config.toml
hidden_size = 256
num_key_value_heads = 4
head_dim = 64
norm_eps = 1e-05
attn_scale = 0.125
tie_word_embeddings = false
init = "uniform"
init_std_up = 0.0213
learning_rate = 0.00457
lr_head = 0.00489
doc_mask = false
Each number is 500 + 50 x the weight over its row's rms, rounded and kept within 0 to 999. Layers, rows and columns count from 0. Numbers have three digits each. The size before them is the row's rms in percent of the matrix's.

# layer 4 attention output, 256x256, rms 0.0958, rows 93-255, columns 192-223
098:466577548623445488397531549508447455500519561490375494518486455511545434464424456532550522500545
103:424489498475571586431554535516521514548449538543517520569496444485634537560495588475590534573609
095:461452500511358440554538536518510424479413575482487418487495562526554670452517495490488520506510
101:521443526452451536481568573431461319588537519525562417569470384569449505506464462532563546500473
094:467436480526454573622479514570479487475609608449503406452504428514357414457449468486559526499547
097:476463473543557614494471556510466552593507494585506456582503335546577521503536500506488391539471
100:692491527414581529419516533477439528521490493583566578596444518467424567451536560476474507522468
096:459586486544495514621497378466432572594526475545473505464493421499537417451536536504542393598442
099:573488560472495459563577556551451418578483514608492475554407532562568448456539521637433491491484
102:526501539531528542488547582596493474583529438385452442339530531571415489524465547334508507546564
095:496458522494556430536481350582540520448506560568463589448543553517512565463394501473517429440485
093:417421555595477454594505573528557520508456466512505496456421357609472518441472497479508490568432
088:453448476498569539533459485443507414506528542448481507585417401503487414412458529521490511528561
096:543568484511539466533505600559527551566466435547445566548601488514544528534468525500469677459467
097:404571492463414458468530385452581490522426410528549408483523439437449516531472534453474524476468
099:533459481479483477487552469525537561609521610475515480549472426460502472524608515556478470558481
110:474495539525580534505475539531402515478444559603496503488392551617532562463575505580552504501590
096:474508436517396520450471570504464457428531451402493551532541486433643503541532520468399498470468
095:501512546524481504504566514515455483505471488392543445511493407529463617493507390555516511524465
095:399410513536443534530498548460431527368534554469595480452497473420420362506581559507441408489598
094:501542507556475496578492476601513521447471472462572450522473443515461508521618550469480578480550
111:558433531407431568487497486478424489414588500449415544499486425414505504542510501499577571455501
099:449548546564437647533521375483460519426467419495526578540471528620413461482542500476443434458486
101:417500585527490562627597499539538480503469540504448607549551488466475479500499597517544603530290
112:613481524535489530489477533516468473475470479510439509548565504516511422467504460461499413460420
093:532538506513363486566611557426544484536467483409641549495462485557507405441422456380561447438490
092:503537521507414496503509437496483561533517447441587476504511534446478455627570482440543476599475
102:490521414552492571412577476469509513362449553475512499505513449538515480429459436490524448509521
108:433424422509475508654508607476467612490524528451546593392439455617525498498519503485462473522431
103:571553477495530508571416550606379544453602469531577467468497517533446530558467496503464494410430
099:483531496501404475530429528500472600521524466498577464569464478476518476489495453463503455585404
105:476469469537454495443487513499468518557538521561496518453509401620504489548543467513368523509561
097:494532514547454596553530485508405467451621456526480494503536493430470470599382601483485507575434
102:474508530372405587530570486499562554531558449488471527498460533457501498418486521531504482496496
092:568580544493505523544552516437509499414605452572510366559389559466444486528508561432452455530487
098:512526517512455447362453541491425528382441532505450574485551503416504558483506421537511540545457
094:432570551543508550550505393558523529505478565466545465497502509480409523476514427446442529411535
100:463388531490502468444489526490483517436466485476484464490457543468421578454486605524539474533514
099:553454472505512516538495418480462456535484434590484474459455512421362500417502604490559490602569
104:519469478440547397611533489446487458277514485561548503381472487365475455553553547497475521555566
102:577508473484535469505430470482492491554567470540520463515485410592470485462486509470401449471482
098:445448401507419520471435492470513479419503437503502581509530528495359514516429574460517531522558
115:451548471431415464528563503390533478499487508520516439604532502463522483526400469456551444446523
111:533482548405372519438477477504426447527426550514438523440452494454503470537559500490552530537521
101:642555560415523524539452475480467459463612475437453633466522454464556591545448532417506513586552
106:543460595440572497478456550569509491433454590419516450454425550441571514477503594477565533481443
090:482619519545482492561477545490468400559522561487465495472602492491491500497405543520539538503480
095:542428492546482380484436464425408549510616466521406447504517511540525519484515568528500474439505
094:510505458578599462532499462456535506453475483435457449465554461539467540593505467464514457467516
099:567621553500534545498424487524584475552428458484434443529406632517572434542555544464398509504468
101:493439531520442462496509561497502499565524494463514542499460496528386441489462507502492442479456
099:537489430595519613412393509549578473538372501473426479523516559505448507421523443611514472464474
087:522606484405543502424439579492565477512460458522534457548501496527563497499527542474487527449453
107:449520446412519518485469583473587600443387381421536428530594467523483407411493516480526491524498
103:541536453526476546612483521476529456566526587507482457453441513556502511428471511576506452471530
091:531528443408533575497612483549558503461440446513568462445576435432449485427542517543527554422491
104:488593534516605343477467454475499614490536468431465449532501534484535524499416450519506470482392
106:458522481514429469514606512482475569564502459415501432499403387394480422487518533414522443522433
102:536442533510548442517530597442541507473531490464557467550410579458504442458556424523484379444510
093:511469525427448511551508572492580490535510544436423469482492547404536418496460526450530490446492
099:502592575486512538496454534454489469516430558460498476553545524423407587523475572467511496485452
090:464465461547487484479554486421472502536468462535507523476419486440570514531469533543422470523540
094:571494529484577531611500539447543580483497619481605495514426480548483469538579442513563417518398
091:531460504428605619518473556572477528450434495521452524537467472604570548521530492471523508517447
094:456548473485493546426584550462522409558480364415410512492521495513643452561640498463520481481504
099:432430497513565382406462521526504577557556540538557448504494561515504603566452560558488516496558
099:478447520473474496539485495572519539519502558538471553383481537472456527577397587516412500557477
102:529548433517448524566473390461484582521420604440535516601529386605561526539412547561519592348519
109:575475522489551463449472567336471517555507429509521478448493521583484566501533434528624600535436
097:473475403464471472569372523516547575557442427599488571524450520472407441394504468555557534536455
091:463554490383463493500507444480485488605443488549400447515481537497488484589487510571418558537415
093:532450437595490543621459511455532544550504464481425442543529525433559469532588521456364524426553
094:460505584505550529580602489470417484511415487547422455490568595524553525577403492542460433513447
095:594551477458561561580448551465464579499501438417536509529508583491475608551470572578458544444467
093:583472431462549568572484475453544546559497511493596465516593519514493441535521458472545545510494
105:493543586435492511514495408566460416460538582556448456513545481690508548534482367537526619495516
095:544507472485471496443439445465466482496491447509501491446479464523437555470475478564448538505528
103:533471513448562505454511553524427511499541435397525506544483523472421525441514547403459573543450
114:563493570518421464496568545461463392524429584477529581446497486449392504444618413513398522455528
093:518468483499441564563474525477533492561576443525488527564526536496472477547523470528470570429580
097:529482514564581467505560349568537504505405452526570435445532476465458502490428531511558479514516
096:490514527556454486478538449494541504480450576398380459499474439543566472419548485551606521549459
101:508591549500536454562487521530431457529546501505475538377514424444382573394487394551382474593518
090:430626452412476577420416439471590430548548456501475525528479488539462562482459414441525597464475
099:497482352495439461576560467544578508590439517528548430449457544520502579450499577534460634529567
110:543524480489515483566414421461534572492579451460567518551469526528458429562434438453539492550664
109:483431582520518471587514496553603481473547591460460483531491482491572485399476538434458490422410
096:559474583393510541534518516496453522473490550505549474398506448580562467479458576524483537612488
106:508610519451506554497478565483553421439644512437530504502411494495463451481462434561597574499458
103:406435544529483419503511440478524485547520679501542550468495582510373606466571475508448532469545
108:466440575516502534527534432611523521514451473547468450451521555515481513590508501410523462499552
104:396485551479493491490544507506548443463510505498564449616536494511452449489574638394448503640393
093:477502542472426483535474515432498485417521455390430528473432489470437507503433393435568505457436
106:521523625454425541464578481465541562532506457489490538509572583501489468478467391539552550495572
097:488501573577520452487559669498484397493454496533466497456466515538552468505524540366513482485539
106:462398539570554561428543491503638540447561520588550464481472513453606564464513432401518352515534
109:411572458448606509446475418485457483432570471538562403395547490536543488461480462443497600513467
107:461544377619539575534541509468526481550536629530441451515533560456516493461472484467543456509481
102:532530424484485490490508516479475578475485591492566450455489514429482589507467567507485575438489
102:538491523478565491638462519581426507454525442566450478474443480474466493543533566549523486507465
098:563492409424431516477521541436444540592495519555607484512429578479516510600531514509514465597468
101:501581425451505495525488527479548611418413522527481553582404446502605555495521545493521458579504
096:527435569631418450495451486439452531428518450573445460483551459572496441544457457509591477537474
106:538517477547498559512387435399603528452422424509398565539538523548455530507446369495597537584583
109:437559453433508576398520516391438487410577496422398539500605488510465489468464559500501485545541
097:521537545470419545660355525492532445477439505581485435504431569471480476561456469514546419566434
098:616526561501467419394467397569511518555392439538565570544527450523531474421396549489556465503489
104:617393540466472610533547536546507516566477491571507488500577529491536497563480520539524411532510
089:554466568426517509529530516507540516454525516658528410511472421523606616468531436498549509527390
107:303359459543422547353495561542469523483544444489525525446475432456528539456520484549510553521558
101:485516479568510619595546518505485514488566468590459626540541425520412535437590499496495484491514
099:371560471466483470381554522527629452468525511574505332553658557435505545604559542435515518456475
094:527523544458531459517398434465538449570510363510563456543455514429456512555567493527578428306424
107:444492386464555450494562523467486439444521533468508634500538552562591456461657467397520531527494
090:481512517308510580514400448534586491555543392499473454498454447522460521435494529544505454567536
110:538508521562432454458498500526463598612551554447477514493495510534540466518575535358421472567488
112:532417465466450533493555539488456550454450496518413531499549433440519410474445502481447592423490
092:510482467413487595535461565549491383574561531458555475546484503493629535505534615498475473443470
101:425541558459468537429580498507415484477541548469520553585511469471504444480464467548508467516513
096:455528501441553462514518556561526430590526514535545393492489566444506481492518475554483581481445
104:444556478531612417506516579430456564482499522492507527492527484509433550535488525554511474494476
097:536626454506388380436482492575433439520495536568482453557504461480492445475436526541407539428583
096:470573470459492400428546550567442515459563530553596491488498459538486427542469453513533539520552
108:561480475483461414581447532444476566419518533527491479539517381424486536551532426519540483577543
108:580422528567467449539495637537615443495433537555617506471551443429510417494529461494420524511388
089:455460649377518499464472521432590541556441514531477555559560525495559504527501487599532499580426
107:470537496524528548576488452569475418504556537532524422504422493515527483508547504530543572516516
096:553396499498524495503595448477535496510430505383479495441527456489485537551414437482521497444453
104:492436528527571518459492539606500464461421504512472401591506417560441548554541470441554394513531
108:478583486595470565467537493605525466501579380435524551506437476460514604523472542536599446469484
106:466451503547552526441381429417571494536543459539425487521487492444494455481587526423601479483472
086:522395638581493522556571491496504401496473501520605498462489496519461498486586525514530566534501
099:618543510442443469436522519481574539443485515374468531479453528499501413517519401605503468540462
103:546476496517562508634509645491414600413473434384550483594610547606538406480540530485543500544607
100:421584606533433566419520499453517580560529517507542535489506508547449520531443537494493449594502
090:419488476502575516459428545468496475370415454481583454450454483570483546517452469487477543515578
097:522500446481571488412532535540561514483356457456545442547542530442539498537537534407592487507582
097:501483610591546457636475531430490571530504484515535436574549554482413563565539549521549528461461
113:536436558561566415527547464507516505537631519563602586487524519443432444544493456480413517471535
099:464493511462545549509605493426547499519503490438406527598440461420471590595424651531585428510385
102:667536549540504492445559474480489462481504548480402554419537471444494491603444452472586562462489
100:478466491510487478551469527512557428457551541459598539529486532527604491407452388527536434577523
108:416459508460546593577490508464569518562493435486479473428550553533558477543487463463446692492503
087:388434563537599455612530523422476551513483540492454466508564446520417451526663612564472518431445
093:490558535551465521449490476561480513552420481415524573462469334495455499527554499444504522472554
090:532457616487434428486568437503539486578499574538510467522533425482545362369487390479579519464463
091:442496459536605458499550461506497560543586495468559530431620486463477553543463531539501487413461
104:537493532440564471479453438448423618389529541609421532494419516511590585539481502417524455293414
107:482476462530533499460618506446495501492452447517502514443459560465563567538516555586507514462529
110:461589593490337548563438514588541499459527475487548461518573445435490621496537506523474454480505
099:350582464526503497614481475522557521554535501561497508558544565457528367451575431545516356582503
099:447480513493494461530495520529474457421448488517521561588538567545532418552484420567512508508439
105:553489451506520497562421579580483541557500535488514343499567491493494376500440482483476428484558
101:464541533570435579487502465644516489470483599541456606413482684587556508503469398543491441513432
094:465479581472458473477518462420577474457447442518511594382565418551435526468520500412503432517591
107:373513508511465465503581465528506572507448496527559482611451511418415505517474468460530515458528
109:522515449499587388583458526465524515563525426477539572499493640462543533525490587616433529592545
100:454444489502408518434465470479497503532536501558571459574532502482503464508480546474460521480481
104:528487421469616571580519484518491444560475449543532485404550516482516513475553517498538586505457
090:556491406549486513533568457530482583608503506522471539478606400530513544505460441459511500458457
097:427608555546538505467612397463493457529484397497547421445475510436522514463429510508441515534505
103:488527478507494550518410577422461481467491492463484495472546525658483570574456547410533437487491
103:391389503503489604424497457509464427415454318389571487418543477513530475587440617566526481471470